From a checkpoint of a small transformer trained on Wikipedia: 2 heads of 64, vocabulary 5950.
Each number is 128 + 24 x the weight over its row's rms, rounded and kept within 0 to 255. Layers, rows and columns count from 0. The size above them is the row's rms in percent of the matrix's.

# layer 4 attention query, 128x128, rms 0.0506, rows 106-127, columns 0-127
size [ 84  95  89  84  93  99 103 101  97  95 102 110 101 103 101 112 102 109 105  97 111  94]
[[119 166 150 102 127  96 146 162  96 105 129 113 120  94 133 144 141 116 151 119 120 114  97 133 167 123 146 141  98 108 134 125 150  85 125 137  78 114 142 164 113 132 135 151  99 115 127 129 101  84 118 113 154 120 173 175 113 181 107 124 128 160 105 138 126  92 107 104 145 106 153 109 176 155 149 144 128 170 172 148  90 147 131 134 118 109 129 112 139 162 115 116 124 120 103 145  98 142 120 167 131  93 133  71 177 145 141 131  81  94 141 103 119 174 148 119 129 128 130 161 120  95 136 107 122 162 130 141]
 [ 45 117 131 148  99 166 116 103 143 151 156 129 119 122 120  98 143 148 149 129 108 149 146 158 100 155 159 160 103 134  80 103 133 100 102 154 131 108 171  97 126 102 109 134 125 120 127 149 148 123 138 107 143 111 109 101 129 128 134 101 135  42 129 146 121 161 150 160  85 152 113  97 127 129 107 115  97 159 109 125 138 135 120 117 140 113 140  95 168  76 116 134 135 177 121 135 153 103 163 118 129 152 131 139 137 147 143 131 139 151 128 141 139 119 116 140 127 167 127 119 129 131  67 103 117 173 145 107]
 [132 117 134 134 117  88  91 115 135 126  76 129 146 147 123 126 109 140 142  99 126  93 126 162 189 132 156 128 171 149 140 136 113  96  81 152 111 149  86 122 110 130 109 144 119 115 118 156 137 138 158 156 163 144 123 124 104 165 199 139 126 128 117 145  87  77 146 126 104 112  94  96 133 137 155  78 107 138 133  86  73  97 135 146 135 115 105 137  91 144 106 164 118 134 139  99 177 137 152 152 160 173 143 129 117 145 106 156 106 150 124 156 127 119 111 133 128 160 109 111 142 139 135 113 138 136 142 128]
 [119  99 172 111 139 161 141 146 110 104 123 131 130 122 146 103 146 100 118 166 142 162 145 116 163 107 145 122  83 106  99 147 165 125 101 140  89 132 129 111 136 116 114 173 101 145 147 109 106  97 130 118 147 109 134 158 143 123 140 133 117 133 125  93 109 152  99 142  64 110 110 126 134 170  87 131  79 179 121 112 114 139 123 147  72 133 129 123 139 110 116 180 127 101  81 108 119  93 137 134 138  83 115 103 161  99 137 153 120 139 122 115 147 166 139  85 144 102 136 134 144 157 113 164  94 111 165 135]
 [119 123 113 164 127 104 139 114 159  98  82 158  82 114  80 150 145 130 126 143  94 156  83 111 127 102 102 117 150  92 109 158 142 124 130 127 140 157 113 117 125 161 138 140 104 106 155 130 154 173 146 157 173 126 130 107 115 123 141 111  99 137 133 130 117 113 116 114 201 122 147 166 151 121 120 130 131  90 116 177 116 136 115 150  96 127 127 115 140 112 129 129 127 106 123 171  61 131 154 118 121  94 117 137 123 116 154 132 114 128 134 141 114 137 163 123 112 183 127 124 132  93 184 103 115 136 126  65]
 [138 128  92 119 145 127 128 117 141 152  90 128 130 125 147  85 110 111 122  84 136 150 142 120 143  82  92 120 140 119 118 113 150 130  96 126 158 169 105 129 107 116 122 143 111 123 129 173 132 169 133  71 136 110 125 164 139 136 100  68 140 134 160 109 125 120 123 124 118 163 133 118 163  99  93 157 127  96 153  97 101 101 128 131 176 131 108 129 154 153 147 140 104 119 102 144 124 130 123 136 190 150 126 167 141 139 128  84 143 108  99 146 115 134 198  97 109 168 137 124 166 102 151 163 136  92 127 135]
 [112 148 120 142 117 151 111  95 151 160 113 126 134 112  83 180 117  94 129 121 140 117 159 161 195 102 105 118 128 144 138 185 121 129 135  97 135 155 105 112 175 167 121 168 102 161  84 115 139 123 120 148 140  88 178 138 125 148 167 128 140 131 110 107 133 144 133  77 133 111 126 163 108 112 134  99 112 155 134 129 117 133 117 121 107 113 102 144 128  67 119 182 122 118 151 120 133 131 148 132 159 119 145 111 138  75 131 146 162 142 100 105 122 118 129 159 156 168  86 118 141 126 132 127 142 158 120 140]
 [142 106 134  88 107 114 178 163  79 133 127  61 167 166 109  99 130 128 119 170 133 154 144 138 178 111 109 143 161 137 162 113  73 131 145  73 133 118 139 135 130 113 142 128 114 142 104 171 122 136 143 101 166 130  91 128 116  97 118 133 155 105 103 141 115 131  98 129 143 128 127 144 116 135 162 139 108 103  84 146 144  83 124  87 128 154 109 153 113 133 134 164 144 110 129 161  80 122 123 166 126 115 149 134 128 122 110 113 146 137 155 145 153 116 127 148 126 164 157 122  89 108 168 111 136 111 136  97]
 [116 185 143 115 131  72  98 157 115 130 148 117 129 142 145 114 128  73 137  72 104 146  99 111 148 133 179 123 146 104 134 116 168 137 154 162 136 144 171 142 109 110 129 119 122 121 139 111 114 116 182 138 132 114 115 125 125 107  93 157 151 147  90 168 120 126 146 137  93 146 124 181 122 123 119 169 130  77 141 127 126  98 152 122 108 110 131 143 105 135 111 130 133  86 112 101  89  93 122 178 184 142  93 106  85 140 126 136 138  97 153 135  99 128 101 150 128 138 114 106 136 107 100 126 133 133 114 132]
 [152 127  98 147  92 104 141 131 145 173 134  90 130 146 121  81 178 127  82 161 121  95 127 143  78 113 152 107 160 155 128 133 134 118 135  65 155 138 139 108 143 114 142 148 118 143  99 119 104 120 136 104 139 153 123 151 109 120 126 119 111 120  92  83 113 160 118  83 127 141 116 141 123 153 106  92 115 124 147 154 109 103 130 103 124  85  93 143 135  99 154 198 138 140  57 129 109 173 105 153 159 138 108 127 117 133 108 133 126 128 140 127 142 136 142 128 157 119 188 126 106 143 112 143 133 144 126 138]
 [113 147 120 144 130 142 137 134 112 107 143 112 132 151 138 174 133 110 147 140 135 139 163 110 156 116 129  84 167  90 116 126 103 165 123 137 163 144 115 136 102 109 161 121 134  90 120 150 107 133 108 134 171  77 114 122 128 136 136 117 114 160 146 162 104 103 137 115 127 145 105  95 153 117 122 133  81 156  64 135 143 166  83  98 184 112 131 130 124 167 127 131 103  78 138 121 143 126 137 112 144 143 105 148 136 139 121 110 148 212 118 126 143 142 136 134 120 150 105 118  90 163 130  93 105  91 168 118]
 [139 178 124 113 146 118 157 110 120 191 142 153 162 102 125 148 159 179 165 122 145 110 133 146 131 135 125 148 150 133 122  90 158 106 140 133  81 165 155  97 108 110 135 154 126  98 123 116 122 141 124 135  85 143 150 122 125 133 110 131 120 138 123 107 119 155  86 143 137 114 102  88 100 117 180 173 156 126 140  79 102 120 126 142 136 107 171 120 145 136 165  93 130 117  99 160  70 102 126 102 105 121 151 122 130 153 138 116  93  87 104 127 114 125  96 169 110 143 108 133 133 138  90 157 134  91 140 136]
 [118 159 102 166 131 124 142 163  79 139 138 176 138 143 151 132 164 150 128 125 114 175 111 116 126 129 115 143 107 138 167  89 130 108 143 112 137 104 116 138 133 137 127 136 123 188  92 162 104 126 123 126 119 139 117 147 146 143 149 103 155 169 153 141 154 130 110 151  92 123 122 132 119 168 150 144 164 123 127 102 136  99 117  84  82 131 134 108 141 120  93 122  74 146 145 117 117 147 167 131 116  85  86 156 134 142 119  85 152 161 149 170 131 168 158 111 174 107  91 130 106 127 100 139 105 160 118 125]
 [106 148 113 118 112 122 132 104 142 128 120 145 105 153 117 128 102 156 146 113 167 111  69 118 114 163 129 119 118 157 158 112 113 130  89 149 125  75 108 112 110  86 123 127  71 136 133  85 150 182 189 106 159 153 152 127 104 159 101 132 157  85  93  95 120 111  86 102 149 171 100 162 127 123 131 126 152 131 136 138 146 126 156 105 174 126 127 133 130 126 155 127 140 153 131 115 163 126  89 139 132 154 121 118 125 136 146 112 109 123 143 120  79 144 170  99 156 161 103 121 118 120 103 106 141 161 126 125]
 [146 145 117 139 101 121 114  92 111 166 132 133 131 133 122 146 108  96 119 119 108 140 111 129 128 145 125 125 108 145 141 149 155 144 150 112 119 132 184 161  98 142  73 125  92 110 161  96  97 127 126 149 132 108 117 130 166 141 107 126 181 189 153 133 138 127 117 110 117  75 142 112 162 100 102 160 174  83  99 121 125 151 143 139 148 121  94 113 124 180 148 105 113 139 139 152 134 112 128 120 132 118 146  83 129 132 170 119 106 154 109 116 113 221  91 143 105 115 117 121 134 131 132 145 113 145 146 102]
 [146 113 150 103 108 126 155 124 127 115 145 186 152 136  93 141 138 128 165 128 125 144 117 120 129 114 120  97  78 122 112  95 124 158 112 144  98 117 130 130 120 156 136 129 131 151 140 132 125 197 165 113 134 146 149 139 129 100 131 142 159 104 156 135 104 137 139 143 109 136 136 162 117  90  89 120  87 130 117  69 130 148  96  94 171 131  84 162  92 104  73  98 148 122 161 124 155 137 156  98 146 108 155 137 101 159 149 129 124 152 123 107 116 140 153 146  63 129 129 118 138 118 111  97 179 132 139 108]
 [180 142 154 104 106 129 130  86 170 170 125 136 128  79 132 122 120 102  88  95 123 129 127 128 112 128 132 160 160 133 124 105 134 197 122  97 125 139 144 123 137 146 155 156 115 111  92 100  87 105 123 110  96 143  91 127 113  78 137 153 114  94 149 171 109 111 139 119 116 128 145 121 189 129 129 140  92 107 149 129 111 105 101 116 133  80 168  99 129 134 137 100 163 149 142 149  86 112 131 140 131 116 115  99  67 138  95 158 143 144 119 136 131 138 127 110 133 104 180 120 114 134 125 133 145 132 115 151]
 [126 123 133 119  87  71 117 109 121 137 135 149 160 128 110 141 136 151 107 145 158 145 132  98 132 189 100 137 184 107 136 139 120 158 116 116  93 136 103 180 122 133 103 104 167  88 134 141 138  82 149 112 155 137 136  93 146  84 125 139 127 141 143 139 130 142 166  83 134 104 158 141 140 123 175 133 140 112 131 129 173  96 113 145 118 139 121 100 143 113 172 159 129 105 130 168 102 157  98 150 112 111  98 126 155 130  80 107 134 140 145 171 135 166 131 114 129 146 157 114 114 125 147 163 171 112 131 102]
 [123  96 157 149 122 120 113 108 178 117 100 117 143 135 140 107  63 100 115 157 127 110 111 138  88 135  93 128 111 134 138  98 128 148 127  89 124 149 149 139 139 112 112 152 121 152 121 133 127 108 101 184 159 139  84 103 117 160  68  62 146 131 109 136 140 161  83 128 172 159 115 139 100 108 140 145 102 138 156 180 169 138 113 109 119 142 114 103 137  98 156  99 109 103 149 132 136 165 139 181 127 139 106 124 155 128  95 127 100 146 110  83 121 112 120 121 115 139 158 129 137 155 130 133 128 122 126 129]
 [123 144 109 143 148 142 102 161  85  95 133 142  76 128 141 158 127 138 121 160  93 144 141 170 139 122 127 109 125 115 104 109  88 132 134 140 109 153 141  75 142 153 109 106 129 125  92  97 113 105 180  99 106 143  98 118 162 155 148 105 118 110 114  93  97 101 103 104 128 138 179 103 135 171 162  92  96  97 135 143 181 129 119 135 156 135 141 111 168 167 132 142 154 148 109 103 127 134 135 114 146 101 130 101 103 141 123 107  77 132 143 154 152 112 148 133 124 179 138 105 109 131 167 130 142 123 129 159]
 [164 143  91 159 105 115 138  77 147 108  86 120 122 116 135 140 130 143 124 119  98 144 172  84 124 142 124 104 150 115 116 121 157 146 120 115 172 108 172 133  51 154  82 123 115 158 135 108 143 124 145 159 132  64  92 112 106 105 135 137 104 124 140  95 109 146 145 127  99 117 124  98 132 132 151 130 126  91 145 146  86  92 148 119 124 116  99 131 106 111 149 122 111  72 151 102 171 128  92 137 101  94 133 124 110 131 152 114 137 101 127 136 128 146 137 111 118 193 117 131 133 149 138  98 147 129 149 119]
 [134 137 127 113  94 124 111 159 115 132 140  86  65 135 156 145 103 146 151 113 116  91 133  94 122  98 156  97 140 132 166 158 126 108 161 118 134 141 141 142 129 152 159 130 138 124 144 155 113 114 108  97 135 133 119 137 143 116 143 161 147 172 114 101 148 151 159 123 109 118 168 112 114 128  81 132  69 117 118 115 151 128 148 152 175 102 120 107  64  71 181 114 148  95 163 119 134 123 113 165 146 120 132 163 146 148 146 119 129 127 158 160 126 135 135 151 112 109 138 133  81 137 141 147 160 121 158 166]]
# layer 4 attention key, 128x128, rms 0.0501, rows 106-127, columns 0-127
size [ 85  96  80  92  94  88 103 101  91 125 118 102  96  96  98 107  95 109 105  97 109  89]
[[109 120 111 125 137 100 153 151 117  80 103 140 123 123 132 112 139 131 113  87 118 106 142 110  87 147 135  98 131 167 109 109 148 124 125 105 158 143 141 108 111 100 133  91 115 123 140 109 169 138 121 147 120 179 164 117 129 135 132 110 108 108  80 124 136  86 160 125 114 103 162 139 136 126 132 109 131 115 155 166 128 113 148 143 159 154 127 135 129 111 134 144 140 105 158 121 137 141 141  94 103 107 172 160 154 176 163 101 125 132  62 121  97 200 116 148 132 132 153  87 139 129 160 131  66 100 143 102]
 [159 138 196 143 147 136 109 162 150 105 115 138 144 134 128 130 148 108 120 161 144 149 123  99 125 128 127 135 106 134 166 114 138 155 122  73  88 132 149 190 135 146 139 147 144  99 144 165 111 157 130 122 118 108 137 102 107 120 107 164 145 154 146 118  93  94  75 117 166 143 130 151 108 165  59  96  94 135 160 120 113 160 125 136 104 115 106 163 107 143 114 170 140 122 129 160 107 106 104 149 150 121 124  94  94 133  98 139 120 120 144 134 160  91 113 153 136 138  97 104 117  88 103 127 149 136 120 132]
 [122 145 104 114 146 154 111 134 116 133 177 127 128 162 121 154 112 118 122 166 151 149 104 166 150 142 100 140 104 141 125 132 117 158 141 122 136 129 128 119 123 122 120 124 156 142 157 111 103  54 161 187 145 161 123 115 154 104 143 135 164 104 172 118 111 167 121 117 115 139 111 124 118 133 110  98 110 101 142  96 131 162 116 160 102 100 111 130  92 108  99 149 166 140 181 120 120 135 119 103 129 135 115 114 140 171 147 128  90 130 176 115 117  90  91 119  84  82 136 126 135 113  99 128 165  95 160 167]
 [ 73 153 145 146 108 119 138 143 171 117  84 146 115 118 125 161 121 137  91 141 116 145 113 151 146 192 129 126 138 133  98 165 136 117 117 126 131  95 116 130 143 145 143 116 123  69 107 118 124 205 101 152 119 145 129 128 131 126 156 111 130 101 113 117  57 130 145  94 119 145 104 140 107 157 161 135 104 156 162 135 147  86 151 123 165 151 171 164 159 140 115 121 110 148 130 143 126 129 139 101  86 160 150 106 124 153 147 168 136 146 116 131 149 144 123  92 144 134 103 151 150  88 122 108 129 132 100 125]
 [ 89 154 141 125 141 113 101 124 144 157 180 156 108 102 122 147 135  87  71 125 127 109 156 121 106 174 103  98 139 162 143 144 119 112 138 110 111 121 118 130 148 114 116 111 169 135 109 113 127  89 149 127 105 106  90 110 139 130 151 137 118 140 109  90 130 138 103 157  80 117  93 101 136 137 114  98 125 182 113 119 133 126 107 162 118 157 162 119 113 153  86 152 140 136  99 140 153 157 102 141 158  98 168 109 130 131 129 124 132 116 100 133 150 111 107 113 143 145 131 137 104 199 143  99 106 168 139  70]
 [123 160 146 145 132 141 152 138  80  82 133 117 149 158 115 111  73 155 109 120 150 107 108 135 143 125  98 135 144 121 132 164 141 104 125 103 104 108 131  97 163 142 140 130 141  84 127  65 107 125 103 158 158 112 104 136 144 172 112 129 144 119 103 133 141 154 144 123  95 126 169 125 115 115 126 156 120 112 100 147 105 136 142 126 112  96 144 104 109  74 156 130 120 131 149 153 148 103 113 141 124 150 156 117 118 109 110 123  94  95  74  88 105 119  65 160  97 171 144 146 132 159 117 111 144 126  79 136]
 [106 129 139 119 121 144 117 133 131 117 156 118 120 131 131 115 162 153 101 132 166 134 134 137 110 136 130 132  89 123 124 145 163 159 158 102 120 110 154 119  80 111 190  81 118 160 126 118  97 126 152 157  98 150 110 126 162 147 108 103 174 101  87 120 121 110 182 139  86 110 118  84 103 167 204 128 123 145 121 128 149 115 106 150 133 140 149 135 102 167  99  87 169  94 182 133 117 112 118 128 113 150 114 151 129 115 140 150 132 121 112 116 137 130 139 152 119 145 173 142 141 140 103 140 126  94 163 139]
 [103 104 169 116 152 163 105 130 118 117 133 165 123 110 169 143 122 129 106 111 140  71 123 110 146 171 103 154 146 113 105 118 110  89  84 145  98 132  82 119 174 160 140  94 144 163 129  83 124 134 138 122 141 123 122  65  99 133 134 147 137  93 137 141 115 121 110 143 103 148 133 135 174 141 151 114 125 135 152 123 112 146 106 110  68 123 125 135 106 144 106 100 136 119 100 148 135 150  89 151 101  92 135 120 146 128 114 126 121 153 122 119 110 115 188 124 118 111 138 121 172 152 136 114 157 105 110  66]
 [120 153 100 124 135 172 137 134 111 163 108 148 129 113  93 120 135 143 145 126 109 128 203 146 149 158 125  95 159 114 156 127 110 147 121 126 134 145 116 101 107 137 145 108 143 116 158 128 156 100 109 148 165 123 131 124 141 142 169 137 115 137 130 166 114 130 150 132 118  98 144 101 138 145 139 138 147 115 141 120 118 148 130 123 142  89 125 124 170 159 135 127 129  98 109 137 185 108 117 146  72 168 105  97 154 160 137 137  99 164 146 100 137  85 116 115 136 118 147 142 118 129 158 123  75  29 130 146]
 [198 123 157 140 117 137 125 103 158 116 130 157 133 108 150 153 143 147  86  92 133 134  92  95 145  60 152 161 133 123 110 133 147 152 153 112 137 135 155 122 144 161 146 127 108  94 122 121 121 173  93 100 125 128 130 122 153 157 100  81 103 152 128 135 175 153 133 154 144 107 100 130 146 108 165 182 163  96 127 145 134 130  94 135 111 151 156  81 149 130 165 106 131 137 108  88 147 114 108 128 111 106 143 159 115 107 129 137 137 128 157 113  95 125 113 132 145 103 130 122 133 112 158 130 117 141  78 166]
 [132 111 131 123 131  94 164  75 125 159 143 167 127  88 103  95 123 143 139  89 120 117 128 132 154  96 100 146 143 126 106 106 141  83 116  74 126 156 144 129 130 123 139 124 131  93 154 121 160 115 143  98  94 140  94 151 188 130 108 135 124 109 120 113 140 155 109 104 133 118 128 119 166 140 133 135 108  88 124 125 130 119 161 114 167 174 148 110 132  81 156 108 109 147  96 112 122  84 168 127 109 133 119 132 106 113 114 120 135  70 155 101  86 120 140 138 181 179 147 156 130 149 141 150 122 155 115 138]
 [109 148 139 133 122 142 121 119 134  93 119  93 123 131 155 121 100 155 140  97 122 170 152 113 160 150 131 107  51 136 164  96 116  94 138 127 178 111 157 142 122 141 144 109 154 172 129 115 157 118 192 142 157 120 133 171  91 118 146 190 178 135  96 155 141  89 167 118 130 153 134 116 111 120 124 108 129 109 157 151  97 112 140 123 122 138 124 130 120  94 102 132 120 133 135 109 123 103 166 156 132 106 118 133 153 119 163 128 122 142 107 116  94 121 156 132 158  63 116 160 101 141 112 145 123 127 123 127]
 [156 156 126  95 134 122 115 103 167  86  74 121 165  94 147 106  93 102 109 121 144 160 143 146 121 120  66 107 105 102 122 132 152 123 143 156 134 136 156 126 149 100 126 129 104 157 175  86 198 152 114 128 114  97 107  99 137 106  94 121 123  91 125 129 134 119 133 125 145 128 103 155 122 140 124  99 113 168 130 132 166 179 156 124 107 127 117 132 124 167 167 130 169 124 124 123 129 150 103 126 139 200 119 123 139 131 146 147 114 125 132 120 131 112 128  94 111 137 159 174 119 128 167 142 114 157 115 122]
 [134 122 133 129 136 144 155 141 102 134 117 146 114 143 166 101 137  71 133  98 137 143 161 114 117 106 143 106 115 133 113  96 162 111 197  65 147 151 142 120 141 172 105 121 174 125 124 136 134  80 114 127 130  93 131 121 110 122  99 103  66 148 116 159 127 125 136 151 129 108 162 136 113 146 113 140 154 129 103 173 111 129 137 148 131 117 127 129 147  90 144 131 183 129 110 129 142 162 124 160 112  93 145 133 145 124 132 126 109  97 131 134 114 114  81 128  50 148 127  88 138 152 105 140 165 141 106 131]
 [124 124 106 144 166 116 122 108 108 146  89  97 164 133 120  84 138 133 120 138 159 136 187 165 119 150 135  95 131 152 115 126 113 162 129 120  97 129 124 114 119 103 168  94 122 132 112 129 131 132 182 135 123 125 129 146 125 112 122 175 106 113  65 139 107 137 145 102 108 229 106 142 138 119 148 127  96 121 146 105 179 149  71 114 129 104 115 150 130  77 146 113 133 118 116 127 124 150 103 122 127 109 129 129 124 111 138 140 141  89 140 133 154 127  99 140 118 164 135 159 158 115  91 142 138  97 138 110]
 [113 136  99 121 133 164 132 138 166 121 128 105  76 106 161  82  98 135 143 107 126 114  98 110 162 110 119 159 176 147 141 110 127 115 195  97 101 146 101  94 113  88 147 149 148 132 132 151 157 122 127 116  76  96 139 116 141 123 108 149 116 154 139 107 142 129 114 109 153 108 154 128  96 151 187 132 141 127 119 129  98 125 125 110 113 133 125 105 143  84 139 110 129 160 115 105 189 124 101 160 124 165  95 166 139 111 106 167 143 122 111 129 148 112  93  77 155 159 108 136 116 136 103 126 140 135 137 140]
 [110 164 127 120 143 126 107 132 145 112 149 145 148 144  81  93 132 173 106 146 102  66 148  67 135 119 158 120 101 144 143 155 114 141 108 129 144  80  98 107 119 123 132 100 130 119 121 139 144 131 123 132 161 160 132  97 121 140 122 173 161 119 146  99  82  86 107 158 129 122 148 127 126 133 172 125 139 130 168 144 139 122 112  88  87 103 152 151  90 115 127 158 158 148 125 109 132 111 114  96 142 156 127 151 150 136  80 136 107 123 163 151 108  96 129 175 111 108  59 127 147 116 134 139 110 116 140 133]
 [142 108 108  95 171 133 112 146 140 122 162 154 146 113 188 100 157 161 124 125 103 119 108 137  82 147 100 135 126 153 116 120 102 117  92 121 127 113 125 100 143 129 148 141 118 111 117 152 129 151 149 139 114  87 152 112 133 103 159 133 118 150 154 144 127 119 121 157 107 145 135 142 132 115  88 128 136 128 105 185 152 117 124  96 113 113 121  99 119 142 146  92 138 184 111 112 103 109 159 120  90 130 184 174 103 135 135 102 134 167 123 110 125  98 138 133 100  61 160 112 108 143 196 108 148 121  99 116]
 [121 120 151 114 150 124  97 120 100 108 140  86  93  92  81 122 150 138 119 154 147 120 119 138 130 130 146 123 153 113 124 180 110 131 149 100 126 164  97 127 158 147 103  85 132 173 117 140 137 156 101  98 126 145 105 140 110 130 153 120 102 150 148 181 149 134 123 126 103 138 139 138 160 143 161 132  93 159  93 118 134 132 144  87 100 132 162 153 100 133  79 125 167 108 143 166  97 110 155  99 112 100 134  86 139 108 126 116 136  66 117 119 143  89 159 144 109 124 121 114  99 126 165 141 120 145 104  76]
 [157 102 127 141 134 113 119 113 181 163 140 105 134 134 162 129 109 198 110 109 121 129 143 112  94 132 154 152 109 109 131 141 124 115 121 123 114 144 117 160 132  95 157 154 116 112 137 110 189 123  90 129 160 112 138 111 153  82 105 123 133 117 117  87 147 161 110 154 111 129 113 134 120 198 106 132 108 186 105 145  99 160 135 146 138 134 149 134 142  99 130 122  92 104 126 142 110 134 156 139 134 124 115 104 122 143 121 108 112 107 152 125  97 137  95 123 118 109  77  83 126 149  97 114  62  96 101 131]
 [149 150 165 152 152 137  95 163 115 165 133 145 166 164 147  87 118 140 138 123 109 163 138 147 154 142 105 131 160 157 132 142 118 137 132  92  80 127  86 123 162 126 131  93 119  91 141 176 138 112 159 117 137 132 132  99 123 102 130 147 117 116 130 119 121 145 145 132 124 146 101 134 130 115  98 159 150 132  97 130 132 133  95 114 178 151 145 148 124 125  90 102 131 118 112 125 110 153 154  98 164 162  80  99 182 122 179 161 114 114  81 115 110  88 121 107 121 136 146 173 147 106 103 150 163 155 103 129]
 [136 127  84 151 117 147 121 134 116 152  68 127 137 146 113 132 133 164 115 124 136 130 158 176 148 104 125 117 147 137 121 118 124 126  89 150 139 136 119  78  85 146 121 111 119 111  66 136 141 101 164 111 163 119 130 133 149 148 131 130 118  78 110 148 115 136 125 125 109 120 172 117 119 156 134 128 179 121 131  96 114  89  56 150  99 174 132 133 123  91 130 112 103 150 147 164 127 121 148 115 101 153 104 119 135 144 132 128 145 165 107 148 152 105 144 122 113 131 142 119 157  68 103 165  91 126  81 123]]
# layer 4 attention value, 128x128, rms 0.0502, rows 64-68, columns 0-127
size [ 93 100 100  98  90]
[[132 132 150 112 146 154 178 125 134  93 137 144 135  97 142 107 117 196 128 102 121 105  92 124  93 127 116 131 136  82 144 159 136 145 145 119 119  80  96 131 103 124  86 139 134 114  81 136  87 103 142 148 128 125  96 115 131  82 167 156 106 133 119 154 147 110 169 148 125 157 163 136  83 135 127 139 132  90  91 101 115 129  78 130 145 107 120 121 114 147 112 127 123 125 130  91 117 105 146 116 150 151 141 152 117 158 158 117 132 108  95 144 126  96 104 128  96 130 145 152 152  81  60  95 118 128 140 133]
 [131  95 122 114 155  82  89 125 144 112  93 119 127  90 153 104 145 162 127 133 199 130 162 138 144 152 140 137 130 128 143 118 141 141 152 124 112 153 124 116 108 138 101 123  94 157 120 118 126 119 127 149 142  93 115 107  86  86 125 106 107 143 146 141 148 100 151 119 102 104 125 175 124 112  95 131  80 110 110 123 182 134 182  83 119 130  90 142 146 116 144 136 111 134 128 125 137 124 158 117 151 187  61 142 160 172 127 121 138 162  81 136 120 129 111 104 140 140 130 160 137 124 105 134 115 152 162 130]
 [129  98 134 160 126 113 139 118 140 122 113 131 101 123 100 138 177 157 158  81 140 121 124 102 166 117 145 139  96 118 140 144 129 125 110 123  84 118  55 142 107 120 170  97  98 141 155 116 137 165 141 137 128  91 170 105 115 140 121  94  81 128 153 154 114 113 106 142 134 146 159 120 109 107 101  76 131  85 113 165 128 109 118 156 123 131 152 100 101 134 142 122 101 145 126 158 124 134  91  80 156 147 150 115 118 164 141 126 137 143 133 105 103 107 123 102  81  92 134 132  99  81 166 117 139 156 122 108]
 [141  95  72 124 140 128 128 111 122 138 171 166 156 155 165 117  93 112 169 131  69 112 133 116 109 121 153 116 123 132 103 106 103 115 112 160 150 137 128 126 119 173  89 116 157 105 120 154 139 111 113 120 150 168 120 184 152 121 145 128 158 142 103 126 164 140 127 129 140  96  80 112  96 147 153 124 116 113 109 105  71 124 101 124 123 165 156 105 135 102 112 137 154 156 163 118 133 125 107 103 153 137 113 130 133 124 119 124 173 111 129 110 117 176  90 149 141 101 103 124 128 171  72 111 114 113 115 154]
 [160 136  78 154 125 103 104 115 121 128 148 163 138 119 111 119 120 125  77 121 166 137 141 145 123 137 104 114  82 126 134 138 103  96  91 100 158 111 121  98 131 123 106 121 131  76 118 141 146 174 150 123 111  99  86 144 134  98 104 115 139 110  94 118 169 154 105  95 113 115 116 142  91 133 127  87 154 122 147 122 129 149 126 123  93 156  93 136 186 115 114 143 121 109  91  88 120 130 196 141  84 176 142 124 146 103 155 107 133 126 115 167 112 127 138 160 150 137  97 129 140  87 130 136 126 139 150 152]]
# layer 4 attention output (transposed), 128x128, rms 0.0626, rows 64-68, columns 0-127
size [ 95 105 110  94  95]
[[104 134  93 149 133 140 211 148 172 170 146 128 146 128 146 129  92 113 173 183 130  86 144 191 147 134 120 102 118 153 154 130 133 149 113 155 121 107  56 117 104 126 159 110 113 100 125  90 145 129 153 122 118  99 117 138 127 109  83 116 108 114 166 134 145 138 140  97 171 129 128 128 128 137 121 107 127 130 155 129 138 137 153 123 168 134 138 155 159 105 141 116 128 124  96  80 145 154 104 133 120 118 111 135 165 162 123 118 116 127 139 139 127 132 149 139 105 137 144 125  67 118 124 141 167 117 111 120]
 [121 100 103 206 123 121 126 111 136 115 128 140 151 130 163 125 131 150 145 137 129 132 146 115 154 113 110 112 171 114 114 131 150 169 159  73 133 136 112 103 192 129 151  92 143  97 109 100 122 132 141 105 130 123 112 161 129 118 137  99  87 116 130 140 122 112 121  87 148 149 125 134 100 166 145  77 104 149 136 134  92 129 136 145 107 129 105 129  94 143  84 166 134 178 122  80 115 101 105 133 155 159 119 125  99 166 128 114 106 109 136 115 111 118 115 160 198 147 155 124 140  92 120 144 126 119 110 135]
 [107  96 120 120 154  97 146 111 144 161  91 136 106  94 137 133 155  89 165 101 120 136 127 151 124 119 152  84 156 142  84 183 171  95 117 125  90 142 111  90 124 129 145 140 121 125 108 146 157 154 145 124  78 134 121 133 126 116 117 130 101 104 139 152 131 102 135 102  95 125 124 103 149 109 118 181 118 143 138  93 112 124 175 161  73 111  87 111 133 131 128 145 130 147  61  92 135 153 158  77 136 111 157  98 160 135 129 121 112 155 112 137  92 163 134 123 131 140 111 125 153 115 137 131 130 114 151 111]
 [ 96 111 104 119 117 200  96 134  96  85 132 150 149 159 108 125 133 166 133 183 144 150 137  65 109 128 122 127 140 171 141 100 123 136  98 163 118 151 155 155 162 131 133 134 129 124 111 133 143 125 125 113 139 131 137 106 166  49 130 119 169 109 159 125 153  98  90 117 135  98 107 113  90 145 120 112 124 114 125 157 129 117 127  98 162 114 106 114 110  82 141  93  89 110 131 189 110 167 121 139  96 135 124 116 147 128 116  98 141 147 112 115 145 123 113 148 107 133 106 130 132 147 149 117 136 158 135 114]
 [109 126 108 125 113 153 145 128 144 103 101 141  95 137 137  92 130 151 106 185 118 135 118 147 102 124 135 121 117 183 168 155 148 130 118 122  87 130 143 107 127 118 138 164 146 139 166 107 152 121 152 129 118 145 153 166 120 104 117 143 192 111 122 116 150 158 134 104 155 133 113 173 149 114 181 151 150 139 115 156 132 109 145 118 118 116 147 137 128 107  76 143 140 119 158 136 147  84 105 125 151 123 139 178 134 109 111 117 112  62 167 114 149 106  94 125 156 155 162 106 129  83 134  77 138 136 146 107]]